config.yaml
n_layer: 11
d_model: 768
n_head: 8
n_kv_head: 8
head_dim: 96
d_mlp: 4608
vocab_size: 15786
activation: "squared_relu"
norm: "rmsnorm"
norm_place: "pre"
norm_eps: 1e-06
positions: "rope"
rope_base: 1020.0
rope_fraction: 0.5
qk_norm: true
attn_scale: 0.112
bias: "none"
tie_embeddings: "early"
parallel_block: false
extras: ["some layers without positions", "some layers without attention", "local attention windows", "shifted keys", "capped logits"]
init: "normal"
init_std_qkv: 0.0214
init_std_o: 0.0
init_std_up: 0.0214
init_std_down: 0.0
optimizer: "ademamix"
lr: 0.000255
beta1: 0.9
weight_decay: 1.2
lr_head: 0.00891
warmup_steps: 342
schedule: "wsd"
decay_fraction: 1.0
decay_shape: "pow"
final_lr_fraction: 0.1
batch_tokens: 131072
seq_len: 512
doc_mask: true
train_tokens: 1054000000
steps: 8042
dataset: "wikipedia_en"
Each number is 128 + 32 x the weight over its row's rms, rounded and kept within 0 to 255. Layers, rows and columns count from 0. The size above them is the row's rms in percent of the matrix's.

# layer 7 attention key, 768x768, rms 0.0243, rows 269-322, columns 640-767
size [ 99 115 101 108  99 104 108 111 113 105 107 103  99 105 108 102 100 102  95 102  99  95  93  88  98 111 100  86  86 100 103 104  89  83 106 103  99 106  97  84  95  84  94 106 110  91  99  90 103 100 103  98 101  86]
[[136 153 148 140  81 176 103 105 135  62 117 145 162 137 165 134  91 107 114 137  96  89 110 150 168  88 162  77 168 116 136 163 170 146 147 113 126 181 100 125 170  92 170 130 133 137  98  93 115  96 135  98 100 120 145 123 121 167 176  68 105 165 129 171 120 120 127 123 129 112 131 171 109 105  60  91 162 203 138 123 142 113 129 145 107 142 151 113 126 146 136 100 139  94 102  96  90 167 117 126 101 119 163 117 102 148 160  68 138 109 124 124 151 151  65 106 106 102 158 135 119 136  90 132 122 115 132 124]
 [169 125 118 152 106 124 141 127 157 156 140  97  33 116  89 150  96 117 107 103 141  84 203 167 127  74 113 127 102 118 154 172 123 126  85 134  93 123 116 128 129 193 146 153  98 122 166 111 116 103 146 155 143  89 161 108  91 122 120  94 130 134 148 109 148 103 121 169  99 117 142 115 137 160 120 140  85 194 134  86 105 142 103 138 121 172 100 116 138  84 146 162 102 159 125 170  88 111 131  87 178 162  83 151 119 106 126 133 187 104 118 164 111 144 140 104 116 133 142 149  84 122 169 165 101 135 162 120]
 [ 95 155 128 165 145 109 152 136 160 143 157 107 115 137 160 155 106 177 127  79 152  92 133 150 147 128 116  50 150 166 155 119 115 100 117 167  99 132 138 105 101 123 155 125 150 163 134 118 125 108  97 109 106 163 126 112  76 137 135 134 152  42  97 152 135 145 135 155 161 101 139 113 140 152 167 155 108 113 162 112 130 166 120 120 145 151 113 143 106 103 158 129 136  66  89 135 190 114 120 111  97 151 149 141 155 225 153 151 202  75 182 152  92 118 154 151  98  83 191  93  95 165 154  88 113 101 166 117]
 [166 155 113 102 115 104 137 187  72 161 134 112 117  69 140 140  80 166 105 113  82 120 111 118 166 210 119 163 109 157  83 170 142 114 146 143 162 137 172 160 170 160 146  70 177 191 125 111 132 134  61 153  79 113  60 126 129 109 127 192 156  94 120 130 104  95 118 116 137 146 104 158 125 120 124 128 162 169 143 192  83  75 144 129 140  94 167 222 149 145 138 158 117 157 129 101 109 149 179 126 118 150 167 100  89 167 115  95 142 132 113 142  80 157 107 156  88 159 136 133 189  84 146 115 161 114 130 165]
 [171 130 156 145 112 123  70 133 132  96 105 151 112 167 108 112  63  86 144 135 156 152 109 135  98 185 138  83 194 156  99 121 146 118  79  90  97  89  73 120 107  81 113 118 171 146 126 171 120  95 180 116 155  94 116 116 148 113 108 121 131 114 124 153 132 125 117  52 158 114  58 133 160 122  79  85 136  99 164 172 159 130  82 146 114 152 142 104 130 129 143 179 169 125 154 118 128 133 115 138  85 166 121 154  59 146 122 158 169 103 151  93 132 126 115 121 147  11 140  92 160 140 156 118 120  60 133 137]
 [104 159 112  66 106 130  96 135 110  85  94  98 157 114 113 196 164 113 171 135 132  72 113 162 126 108 131  85 133 123 130 104 120 118 167 136 103 101  49 147 154 125  96 142  80 129 121 118  76 148 132  94 223 105 181 131 129  97 147 129 127 160 141 172 118  82 128  85 115 133 106 132 159 144 125 155 130 140 130 118  78  78 170 124 122 135  65 127  58 165 136 107 162 136 227 125 137  98 142 120 145 151 105 121 165 135 156 183 119 148 143  82 113 175 141 122 150  89 124  80  85 175 145 136 167 106 177 106]
 [171 179 142 132 102 147  67 112 134 129  96 108 163 116 134 162  90 159 147  48 132  76  98 148 153 183 114  96 152 131  96  96 112 138 112 120 118 130 114 137 158 114  99  73 113 165 160 124 122 141 204 138 176 155 142 137  87 134 132  86 100 195 140 137 119  92 124  70  90 125  47 140 126 124 104 145 185 146 157 166 111 132 182 126 149  86  93 127 120  44 107 159 206  79 187 166 127 133 134 148 138 151  88  72 126 136 139 107 140  99  88 137 134 142 111 130 133 113 134 124  96  96 111 174 168  61 140  93]
 [162 125 132 149 177 143 113 108  63 157 107 104 155 108  93 114 167 187  56 126  90 131 155 130 164 129 193 162 162  91 106 156 153 138 175 140 125 185  65 124 146 107 207 141 120 173 150 156 105 142  85 150 140 140  59 137 151 144 166 123 138 121 123 114 195 164 123 178 175 145 182  74 145 129 134 104 111 102 143 129 155 121 107  92 196 165 149 111 128 175 147  84 117 144 160 110 107 168 161 121 119 126 221 169  56 109 108  99 101  88 156 166 109  96 185 154  77 183  93 137 121  80 113 159 123  99 106 112]
 [142  86 128 143 120 126 125  70  85 112 106  85  74 155 129 120 140 155 116 106 136 160 142 221 189  90  52 113 113 121 122 137  96 149 138 103 110 178 119 127 235 157 109 143 140 125 101 109 115 147  97 198 154  89 139 106 140 115 206 113  96 178 120 123  82  86 129 101 117 135 151 173 143 135 155  98 147 181 126 106  90 166 161 149 129 120 128 124  95 104 159  68 139 111 100 131 121 136 182 157 142 117 104 122 174  88  90 156 121 133 158 124 130 201 106 118 133 158 155 144 155 164 118 107 167 200 180 142]
 [ 85 177 108  76 101 149  81 161 132 146 136 141 138 107 141 110 107 140 106 104 149  81 130  72 101 222 124 155 119  74  87 118 137  90 109 149 155  98 146 197 135 108 104 155  76 153  79  97 129 176 129 135 133 138 128 121 137 123 123 133 138 154 112 187 107 144 155 105 119  92 131 155 157 131 141 101 136 100  92  95 189 147 135 138 162 134 119 137 177 141 108 105 116 137 123 154 106 113  93 112 183 145  92  87 158 177  75 134 144  76 135 101 149 104 171 118 125 144  69 141 127 155  88 149 201 124 128 124]
 [135 129 129 157 126 145 110 174 155  77 134 115 148 141 122 144 153 154 116 102 186 191 144 107 123  98 158  32 115 110 155 125 161 133 189 118  58 140 142 174 173 176 127 109  77 107  79 167  78 165 149 161 162 111 137 152 129 147 109  31 137 175 106 130 109 150 135  67 188 154 154 149 174 142 130 149  82 160 157 135  98 139 143 135 194 106  93 122  73 118 153 163 150 111 158 115 133 139 163 139 169 148  41  81 110 129 171 164 167 168 121 100 116 134 143 132 114  84 139 185 190 104  98 176 139 129  96 127]
 [ 71 158 118  76 146 105 121 174  76 143 150 143 151  62 136 124 144 170 131 143 132 143 110 157 135 164  97 152 104 141 107  70  80 136 127 161 149 136  54  76  52 160 113 138 130 150  97 162 161 120  98 105 107 117 138 132 119  92 115 109 116 116 116 125 136 137 128 135  93 103  94 113  69 100 106 131 182  80 106 104 157 123 127 144  89 111 159 180 117  72 108 120 160 101  84 131 201 125  86 153  74 101 159 175  94  98 134 144 156 125 144 168 137 102 173 151 133 211  68  90 101 161 144 125 175  86 137 118]
 [142 140 142 134  96 148 147 120 148 111  95 110  77 150 158 150 144 130 156 106 141 117 135 174 113 147 137 133 110 131 177 173  86  95  83 161 110 136 141  96 124 138 116 146 121 156 130  63 118 116 139 124 131 146 145 187 112 106 144 107  99 138 201 140 167 114 132 192 122 181 174 126 134 102 150  82 123 166 101 103  97 133 155  41 136 155  97 127 175 171 198 115 112 126 134 150 126 133 142 131 131 169 102 116 125 103 143 114 100 152 182 204  89 111 125 179 102 202 125 124  79  88 135 104 106 142  34  99]
 [134 202 108  86 130 139 158  98 118 115 159 122 100 117  86 147 194 170 163 139 163  60 157 134 126 113 199 112 167  73 154 136 132 125 181 139  25  59 136 118 107 140 158 113  87  87 106 111 116 125 134 133 152  84 104 149  63 132 150 107 149  81 124 128 214 203 165 129  97 148 151  77 115 146 119 130 115 144 116 153 139 146 124  97 183 139 133 128  51 181  95 154  86 104 147 103 179 155 129 134 171  88 165 153 105 150 121 169 183 159 165 160 103 117 129  97 138 132 108  84  64 135  94 168  98 150 117 193]
 [106 124 148 108 136 148 107 162 166 133  93 141 121 171 102 153 125 153 132 125  96 133  75  61 117 135 162 147 127 138 144  94 159  34 126 103 158 103 196 153  56 127 125  53  88 141 137 178 118 105 162 160 119 128 114 119 152 131 100 179 135 148 105 169 140  91 128 150 126 152 113 203 142  97 101 166 130  89 161 141 172 119 118  98 133  77 119 149  93 176 133 149 158  64 210 109 124 128 129  86 107 113 138 123  53 149 145  61 117 126 139  99 142 107 126 145 156 101  79 128 150  97 124 107 128 106 123 142]
 [ 91 114 165 159 119 180 136 138 113 106 113 115 103  82 138 190 163 134 142 177 161 147  95 207 177 180 117 115 127 113 105 131 228 150 114 160 158 118  97 152 166 144  46 136 102 152 107 149 121 186 161 127 144 118 119 136 173 101 146 121 147 209 160 177 106 140  69  74 147 135 179 161  90 126  74 127 186 105 109 209 121  90 135 166 103 112  74 126 133  92 131 137 214 121 189 145 101 160 168 164 108 175 157 133 134  91 189 157 134 116  95 138 129 106 174 144 133 114 124 140 182 168  82 109 145  88  74 107]
 [122 100 175 146 145 116  43 148  75 117  78 164 121 123  95 120 110 135 123 127  98 153 183 143 176  71 154  81  97  90 219 194 120 135 115 101 156 128  63 116 131 154 151  74 174 130 128  96 165 153 145 118 145 107  99 125 134  97 188 118 126 146 138 116 114 125  97 122 119 100 120  84 127 139 120 122 119 160 123 166  70 166 109  91 143 112 130 140 183  68 168  88 154  83 137 129 133  91 158 112 119 143 130 199 103 124 178 115 150 151 138 138 160 139 152 140  84 118 112 135 182 155 100 160 108 124 170 124]
 [126  80 144 196 172 206 174 137  97  73 122  71 132 119 128 150 148 126 129 120  93  91 140 149 156 124 130  90 147 129 111 158 134 126 178  83 130 162 143 108 169 107 100  75 160 132 114 155 112 142 124 110 142 112 126 118 123 141 131  93 150 123 110 119 113  66 134  95 166 167 157 185  97 139 154 161 134 148 157  54 156 149 119 108 108 122  96 140  77 144 158 123 149 114 144 101  96 128 183 121  87  95 104  99 106 172  86  98 120  98 120 145 164 158 108 124  68  23 112 179 182 200 102 124 153 170 105 140]
 [138 201 129 155 126  93 112 103 138 139  82 151 132 147 114 123 191 145 108 162  98 103  98 139 141 184 110 107 207  84 129 161 150  56  99  90 186 113 121  62 149 130 131 106 163  95 147  79 192 168 106 189 157  64 123 117 155 101  92 117 101 129 109 181 158 122 103 100 203  83  79 114 185 116 108 122 166 182 107 155 130 130 133 139 110 142 152 144 137 101 104 113 115 105 120 108 165 140  99 126 148 128 184 117 158 120  79  94 161 150 137 121 128 113  91 126 117 130 142 133  70 118 112 136 126 100  49 147]
 [120 129 153 203 117 136 113  94 133 112 128 172 145 127 152 172 172 159 169 189 143 126 172 156 175 137 134  97 161 114 154 157 106 136  99 116 164 134 166  81 133 194 111 156 136 168 154 174  86 120 160 181  95 114  59 173 105 143 149 154 159 153  93 103 122 125 124 112 106 117 158 128 102  69 197 116 119 129 128  84 163  97 141 100 159 128 122 189 144 110 141 142 153 110 162 119 113 109 126 120 107 160 175  96 144 176 125 119 158  73 105  84 100 155  95 145 129 109 167 174  71 152 161  83 116 171  72  92]
 [118 120 154 132  70 136 104 187 135 150 153 143 150 106 173 144 147 127 152 110 131 137 107 170 173 121  96 147 146 117 142 158 112 180 127 132 136 111 126 149 151 138 117 114 121 175 141 181  87  89  87 132 134 145  65 148  91 170 128 120 148  86  72 127  92 166 105 111 162 111 105 140  82 121 146 149 105 153 140 121  98 104 122  90 122 101 102 130 167  58 106 150 191 137 157 162 165 154 132  93 123 181  72  53 115 222 132 104 116   7 136  82 108 117  87 116 177 120 149 137 109 126 141 148 160 119 111  93]
 [136 150 118 145 137 113 106 120 133 136 143  98 125 161  76  56 143 105  83 121 136 123 118  93  98 143 142 117  83 120  90  96 141 127 170 115 134 148 125  93 108 163 121 173  87 144  76 161 124 141 114 131 128 119 149 107 133  64 163 103 111 152 122  65 167 169 193  90 130 163 133 164  98 128  95 172 151 120  99 159 134 161  32 115 130 126 114 162 160 182 144 152 133  70 106 160  98 105 137 176 107  85 131 159  72  71 140 139 130 182 142 132 170  89 132 135 113  70 107  77 105 128 105 148 179  92 119 161]
 [141 105 172 140 177 167 131 128 104 145 117 174 160 111 128 153  70 166 146 113  87 115 137 147 132 159 160 138 107 118 150 139  93 173 144 146 111 135 190 165 142 128  86  89 146 117 137 113 160 131 102 106 114 148 164 175 143 158 114 132 182 145 174 146 125 156 101 181  64 132 105  61 174 182 109 108  69 122 139 104  97 180 130 149  88  80 100 100 130 149 115  86  63 162  86 141 170 101  54 132 182 127 149 114 170 168  89 122 139  54 128 147 119 125 130  93 104 149 190 120  51 141 179 169 108 167 123 100]
 [119 123 119 131  85  66 125 167 106 112  83 167 135 104 111  85 133  69 155 126 112 148 183  68 190  93 189 137 128 112 146 154 145 134 129  73 146  85 101 100 116 108 161 107  85 158 126 152  93 146 143  94 113  77 101 107  81 178 101 125 117 103  99  81 158 165 110 151 149 106 109 146 128 109 148  99 157 103 150 137 112 114 171  86 118 169 129 134 145 143 135 109 141  95 129 119  81 138 160 113 139 155  96 117 139 193 174  97 135  83 158  51 119 151 119  87 139 130 133 145  70 184  92 127 125 151 104  97]
 [143 132 114 138 124  84 114 127 138 177  87 198  73 112 153 128 111 137 142 124 139 112 165 129 148 150 106 129 183  64 129 191  62 106 102 144 117 110 174 135 152 150 133 123 168  73 127 116 110  94  80 111  87 148 111 142 133 114 112 148 186 141 170 148 193 169 131 155 107 145 110  77 141 142 159 122  97 107 102 159 115 138 173  74  77 100 168 139 167 159 103 186  89 141 147 147 138 145 122 128 109 105 216  80 157 178 168  74 141  99 149 174  85  84 145  95  84 148 133 102 110  25 143 133  55 171 114 114]
 [110 127 179 124 170 111 144 112  86  99  72 135 188  85 156 112 184 106 144 160 117 139 171 144 203 120 103  92 114 127 130 139 129 131 107 103 147 127 116 128 120 126  85 111 165  95 116 185 109 185  79 132 118 107 123 126 131 117 144 107 147 194 151 173 108 131 107 134 120 118 151 127 108  64 181  98 116 152 112 146 116 111 141 140 126 100  97 209 143 160 144 123 169 101 166 135  98 159 141 149 148 157 142  69 111 121 160 174 101  83 117  58 118 146 126 176 130  54 135 199  77 179 173  99 198 121 105  81]
 [128 124 104 111 125  81 156  72 165  82 181 183 186  57 139 126 128 131 138  78 172 138  93 117 162 143 126  72 172 147 139 105 113 165 154  41 149 134 137 132 131 147 137  94 109 105  87 149 114 110 154 146 120 126 151 104 145 147 100  86 108 107  44 161 119 138 181  87 160  90 117 125 149  56 123 115 124 123 138 117 133 208 183 149 126  82  95 126  77 126 100  83 154  89 158 105 147 176 133  83 165 130 118  94 117 127 130 118 127 161  92  55 132  92  95 114 126 167 132 175  88 156  83 119 167  91  68 106]
 [ 75  87  95 125 148 101 108 116 116 143 150 104 192 198 114 148 139 103 155 109 129  96 168 203 154 120 122 126 122 142 127 112  86 165 145 147 122 204 100 137 142 220 109 140 113  81 122  82 139 142 187 154  69 175  86 152 146  80 144 111 149 105 153 121 123 114 124  91 173 151 133 131 116  96 132 134  96 184 153 150 103 129 131 130 154 144 107 107 130 139 163 147 131  56  80 164 129 165 125 131 168 140 161 101  97  88 124 145 133  70 119 139 129 159 118 124  89 130 138 108  91 151 164 128  99 123  74  59]
 [141 135 110 137  51 113  72 113  70  70 156 101 127 119 162  70 190 100  68 142  91 115  22  35  90 125 124 159  82 123  99 112 109  97 154 119 175 102 102 127  79 139 134 107 161 202 174 165 112 173 153 103 139  94 128 138 195 133 136 144  79  99  64 142  95 168  82 167 130 116 156 113 103 131 153  68 172  51 159 153 116  94 133 111 105 141 129 186 106 127  84  95 165 129 193 128  97 122 137 156  92 120  42 178 182  59  99 129 110 151 164 130 129 159 105 142 176 184 137 188 123 114 127 198 222  90  93 121]
 [124 103 152 124 142  99 107  98  58 136 114 123 142 131 101 124 158 107 178 129 106 133 158 138 154 106 127 139 156 111 131 113 146 144 113 113 153 162 149 131 149  89 165 189 157  81  90  91 196 142  66 139 137 100  64  29 181  94 196 134 123 139 105 180 156 141 164 135  76 169 124 114 155 135 121 153 155 115 114 174 116  97 109  75 133 152 169 112 158 133 127 141  93 122 148 127 141 134 145 132  79 113 129 141  94  93 178 119  82 191 145 171 177 188 138  72  78 150  68  88 152 135  94 137 101 111 139 146]
 [ 54 112 135 102 140 176 111 178 159  83 159 127 135 120 155 108 152 134 126  36 123 162  88  84 157 153  80  81 105  95 159 102 128 161 153 138 133  99 138 138 151 162 153 154 107 136 123 134 126  98  59 112  89 175 117 152  94 129 155 117 110 108 144 124 129 116 127 150 127 160  77 107 134 142 101 103 163 157 117 168 143 159 159 153 142  51 109 151  96 144  79 121 137 108 154  63 120 141 131 147 106 109 201 102 116 100 118 101 161 125 159 129 109  89 136 105 120 176  46 135 166 173 151 145 130 127 127 100]
 [170 130 126 161 110  77  95 102  80 122 142 101  57  97 140 122 115 130 108 139 147  63  70  90 109 146 135 139  77  68 145  71 143 135 110 162 100 119 126 119  75 179  72 174 147  59  96 127 134 139 112 127 174 133 128 103 170 120 152  60  78  86  85  68 153 199 118 130 114 104 135 106  92 110 109 129 122  94 167 143 160 145  79 128 106 112 149 128 144  95 116 124  84 142  94 156 155 103  85 147 176 141 146 181 113 104  70 128 128 169 153 104 150 107 136 121 123  85 107 121 119 127 144 171 126 137 103 175]
 [153 136 125 165  61 106 107 148 179  79 172  68  84 126 144  84 159 162  82 107 116  73 126  43  72 119 149 113  92 118 131 105 100  87 128  92 113  78  98 159 137  90 194  93 119 134 156 153  99  89 186 122 131  99 152 157 138 136  97 124 133  85  95 186 209 165 120 106 127 144  87 165 140 140 161 174 118 104 113 112 150 120 130  88 133 174 146 136 108 133 127 172 127 140 169 119  72 152 156 151 108 138  70 148 140 148  88 141 134 162 108 105 112 166 166 157  92 154 123 122 136 113  73 142 137 187  93 207]
 [164 144 117 148  99 134 131 101 110  77 148 129 133  88  85  32  98 125  58 185 118 153 123  55 117 162 132 124 131 154 120 107  82 136 151 138 137 138 125  46 139 117 162  82 169 122 161 181 123 136 223 133 120 101 176  63 187 105  95 167 105 109 100  93 151 168 142 119  83 107  53 116 177 110 170  73 150 100  89 181 134 174 139  96  52 103 129 171  96 187 122 145 120 119 105 147 114  92 109  83 167 129  99 130 131 139 116 120 101 178 136  86 148 148 124  99 122 135 137 104  92  45  77 129 144 136 132 105]
 [108 150 123 118  75  99 158 200 113 150 143 120 139 119 146 132  91  98 167  92 130 141 113 149 107 129 145 173 128  99 145 114 131 147 159 141  86 120 149 120  51  94 125  81  96 152  85  47 183  87  87  78 136 145 113 148 145 164 104 101 121  58 126  67  50 220 146 109 152  89 103 163 101 140  82  95 151 120 159  99 132 147 125 126 125 166 126  84 141 118  92  75 112 172 102  58 118 137  93 155  87 180 215 125 162 152 127 106 131 144 135 130  56  95 115 164 162 165  86 129 117 157 125 102  56 169  93 166]
 [119  75 130 182 115  99 175 126 137 116 144 106 144 160  92 173  95  85 152 120 179  80  98 138 143 149 133 121 165 126 116 154  67 137  80  84 116 160 146 136 106 117 131  98 162 126 116 169 126 124 144  98 149 121 173 125 161 111  84 147 167  85 122 117 113 140 150 145  87 154 110 120 101 150 134 132 129 100 101 151 117 168  89 108 103 143  91  86 141  99  72 123 138  96 156 142 136 177 126 148 125 147 166 124 138 119 154 134 117 220 166 147 113 114 120 153 124  43 127  91 109 160  70 119 104 109 110 147]
 [135 112 192 163  94 199 203 138 146  84 151 121  88  59 136 104 156  79  65 122 150 141  91  90  95 134 150 111 143 152 134 126 155  96 122 144 132 122 103 104  61 131 143  53 134 163 142 159  85 132 207 122 158  89 142 116  94 149 156 140  99 164 133 105 152 139 115 156 112  93 122 133  89 121 148  73 141 101 131  90 133 125 109 125 117 149 172 124  54  72  92 106 166 141 160 121 152 117 153 132 119 140  97 116 125 109 121 116 102 138 120 137 140 159 134 127 142  80 136  91 145 153 218  98 118 111 157 116]
 [121 135  96 120 111 163 110 173 123  93 121 133 112 181 135  77 148 138 114 119 100 175 151 147 141 159  94 140 130 177 162 151 126 156 139 132 130  89 103 135 173 159 186 126  62 151 151 117  86  93 152 128 108 154 128 152  95 142  86 136 189 144 170 164  98  94 114  69 153 101 121 176 157  91  84 129 141 136  99 101 140  78 150 129 135 174 141 134 109 160 195 108 148 112 116 125  83 125 191 144 113 160  82  99  62 165 165 151 143  79 105 112 119 160 139 125 106 119 158 102 116 147 113  87 138 161 149  68]
 [100 138 159 138  97 159 126 150 139 150 172 121 168  96  94 141  42 103 134 111  46 118 123 114 162 156 128 195  91  94 132 130 104 100 100 146 135 113 170 114 138 123 123 122 139 170 166  86 137 109  92 115 124 158 119 148 107 170 144 137 155 106 134 146 109 138 165 186 126 122 120 109 126 195  56  72  96 135 136 117 103  70 147 122  85 136  55 126 103 118  96 147  96 142 152 164 107 134 120 151 116 172 163 173 214 108 121  80 170  77 185  88 102 132 103 130 121 165 126 140 127  96 141 136 112 150 119  83]
 [199 116  84  99 114 120 103 135 130 156 157 173 125 141 129 120 126  86 145 136 137 159 120  91 127 123 172  58 135  84  91  97 143 153 239 118 138 118 113  90 103  94 137  94 107 162 124 100 136 117 157 104 120 128 145  47 153 228 105 136  80  81 138 120 154 129 157 116  98  27 116 136 107 108 147 157 149  99 124 100 155 184 127 141 162 149 155 122 158  97 145 102 144 106  79 100 126 124 111 116 139 168  65 147  73 154 114 122  99 193 162 140 162 118 151 128 126 186 109 106 180 156 127 142 105 134 153 168]
 [137  85  82  93 118  83 120 100 158 128 174 155 131 111 187 210 129 153 180 143 120  97 120 133  66 138 103 146 165 105 131 110 125 178 116 122 124 155 121 118 113 122 156 127  76  95 104  31 184 126 109  99 181  86 116 158  67  95 124  66  92 116 141 114 155 173 145  86 132 131 175 125 125 137 139 158  97 123 136  98 112 171 111 167  64  47 137 105 128  77 140 123  88 209 118 145 162 114  92 115 194 137 114 103 100 121 105  73 174 156  81 147 116 100 112 136 132 124 124  97 130 124 191 102 121 147 144 179]
 [104 130 139 124 163 137 110 142 171 151 120  49 157 125  74 125  73 139 144 142 104 122 173 183 186 173 114 115 140 124 145 130 118 134  79 147 119 119 127 120 154 167 152 234 133  97 105 173 116 110 128 132  91 175 117 178 134  70 126 136 145 121 128 121 181 114 132 140 100 196  65 105 141 161 106 145 129 144 126 176  82 131 147  82 143 143  81 101 153 149 165 198 141 105 106 152 169  95 156 112 132 162 150 108 109  79 173 101 140 127 144 130 120 112 110  46  96 151 140 137 153 135 112 154 131 129 184  72]
 [133 123 103 127  99  92  99 136  80  92 114 110 108 119  92  37 140  98 112 158 101 173 141 100 153 111  94 164  48 114 100 109 152 130 173 138 137  98 123  83 109  85 144 143  84 156 127 134 128 137 157 123 124 124 125 135 149 159 115 142 100 152 156 102 147 120 126  94 155 137 127 207  89 117 121 127 134 153 112 166 149 115 121 117 156 249 126  93 194 158 138  76 163  78  96 145  85 110 165 179  94 145 140 151 129 127 161 163 129  87 131 150 152 141 141 119 128 104 133 119 102 143 112 112 109 163 148 128]
 [162 116 103 114 140 116 160 130 112  94 176  91 137 103 127 166  65  89 188 168 113  64 115 137 140 145 123 108  99 127 121 125 103 124 114 131 124 135 100 129 175 105 146 185 163 143 136 114 107 172  63 100 208 114 141 123 129 102 137  77 156 138 179 130 136 102 157 169 156  99 140  72 128 149  78  87 147 119 137 129 123 111 110 161  58 123  67  80 108 108  88 105 155 128 114 165  99 133 156 138 166 133 116 157 118  80 142 128 136  91 102 149 173 162  96 136  73 175 115 129 151 224 143 201 139 165 153  79]
 [129 174 149 127 129 149 150  71 130 115 141 109 149 100 141 136 122 137 148 141 144 142 122 158 127 137 102 154 145 136  88 105 118 153 116 106 150 176 144  98 144 120 142 137 157 137 114 198 159 196 130 103 152 146  96  80 137 138 134 123 163 128 138 103 140 160 168 144 117  88  75  99 113 149 146  84 128 115 166 150 160 116 161 118 144  49 104 116 162  78  85 149 118 164 132 134 117 114 125 128 152 199 160 102 107 100  96  41 102 148 117 162 174 152 141  99 126 119 118 134 157 105 127  85  94 107 134 139]
 [160  82 128 136 130  87  90 102  92  76 138 106  80 160  63  75 136 127  51 136 126 131 130  53 109 128 155 158 112 108  74 184  92  86 138 102 172  98 114  96 162 130 136 120 139 171 166 133  61 114 184 166 145  67 174 119 214 178 148 185 103 144 125 150 121 105 109 168 122 107 156 126 151 133 118 134 151 127 117 129 140 108  85 106  87 212  99 148 127 158 122 117  52  92 159 126  99 144 163 178  90 135  82 134  63 118 140 173  87 165 159 103 131 120  97 170 144 102 105 150 122 139  82 130 177  84 114 148]
 [156 108 114 135  93 140  62 162 132 106 163 141  89 120 111 110 113 110  95 124 140 123 170  92 173  88 142 153  94 146 148 127 129 159 186  65 112  75 196 160 137 118 191  82 113 118 177 139 126 108 184 133 110 143 173 160  71 151 100 121 138  95 114  99 128 119 151  85 166 144 116 129 115 141 111 124 153 111 161 124 132 148 201 139 163 129 121  53 123 135 137 125 114 126 115 178 124  98 178  97 145 128  74  57 134 194 135 134  90  84 170 133  91 133 113 104 112 110 149 128 123 145  71 149 118 173  92  99]
 [ 87 154 106 144 121  44 113 160  82 114 143 119 101 160 100 103 175  79 137 102 122 110 115 140 128  52 170 154 113 111 150 130 133 139 158 152 196 101 135 106 124 104 122 215 105 110 135 136 104 119  99  88 141 110 105 137 124 130 118 126  90  94 122  75 133 190 127 130 130 145 132 138 144 168 114 197 198 115  83  93 140 123  97 115 133 167 123  82  96 169  94 128 114  94 127 106  76  92 144 114 129 154 101 145  89 141 150 144 103 142 145 120 121 100 130  96  97 157  92  63  93 130  75 154 129 166 112 143]
 [149  92 105 136  80 142  71 119  94  71 174 160 119 123 184 139  85 123 106 161 116 118 106  52 105 130  92 107  80  64 148 143 177 119 169 140  99  67 135 108  95  93 127  50 116 132 145  86 133 162 131  86 156 123 161 141  75 188 121 136  95 156 170 142 157 151 113 102  99 106 216 166  73 132 105  90  90 106 132  71 183  90 161 141 135 171 184 130 135 147 148  49 141 171 132  86  93 148 110 185 107 128 166 112 121 135  91 143 141 146 153 134  89 124  96 149 121 162 131 132 154 155 107 126 135 160 134 166]
 [ 99 136 100 109 143 133  80  67 173 103 153 145 115 101 103 122  94 146 134 103 133  84 188 109 139 151 126  86 172 162 117 108 171 143 107  81 148 100 154 138 138 142 156 101 142  87 109 148 110 148 133 131  62 127 190 194 130  80 132  97 132  81  53  89 158 141 168 127 117 152  41  65 143 120 119 127 118 125 145 150 171 194 166 121 106 114  93 160 121 175 145 138 113 107 149  85 103 147  94 114 159  82 146 114 147 151 133  91 116 116 135  73 137 114 111  84  61 101 105 132  95 154  93 120 175 120 131 109]
 [ 62 141 175 163 158  92  96 156 127 129  95 143 173 136 205 150 219 168 113 107 137 141 114 163 145  88 148 135 169 143  94 147 219 147 108 102 196 122  94 133 131 131 157  84 130 182 192 153 135 105 136 147 111 118  45 120  65 147 150 145 184 107 162 168  86 124  90 149 159 135  83 157 131 153 141 170 121  97 139 121  64  46 202 142 119 108  99 137 143  51  91 101 178 151 182 115  89 108 154 173  81 115 122 128 116 124 103 115 119 124 127 111 111 118 119 191 150 123 111 109  64 197 162  89 132 115 136 108]
 [154 137  68  94  55 138 136 148 146 113 118 109 109 157 121 108 129 114  34  92  90 206 139 106  66 128 117 172 101 137  87 194 132 100 150  85 158 134  84  87 167  64 160  61 115 171 152 152  64 113 132 157 156  74 159  98 128 165 126 179  84 117 149 165  95 118 128 106 113 102 126 136 148 142 146 115 121 133 143 106 113 118 134 142  86  93 125 141  78 142 158 105 114 119 151 122 105 145 166 136 159  95  40  93  17  93 135 167  99 122 105 111 104 158  76 150 157 160 145 164 118 141 107 118 197 113 167 127]
 [150 107 169 137 135 125  75 150 115  43 135 111  72 105 138 128 151 115  81 126  79  80  69  41 102 147 132 127  99 164  69 147 143 135 122 127 139 133 121 162 153  80 151 102 114 205 140 165 143 141 112  86 137  96 165 148 130 157 121 112  91 157 138 138 101 101  92 152 106 179 184 155 126 131 122 158 145 158  99 119 143 145 120 160 152  99 111 139 116 127 125 109 144  81 170 135  84 143 179 177 127 100  98 101 132 109 122 175 111 121 156 102 104 108 153 190 127  87 107 136 119 170 151 101 180  72 114 112]
 [ 67  84 103 122 159 169 122  73 147 120 104 163 244 145 123 190 144 144 160 168 102 126 157 221 149 142  76 118 140 115 119 121  60 134 127 144 124 167 106 147 191 223  48 142 114 125  77  73 157  82 122 186  82 173  87 150 142  95 119 121 104 155 133 138  91  90 155  93 101 142 144  62 110  99 142 103  99 153 123 137 132 120 121 102  90 112 125 103 125 104 164 124 139 123 108 100 158 158 100  87 156 126 204 134 162 118 140  72 154  58 114 103 136 124 123 120 105 146 120 125 119 182 126 139 150 142 119 103]]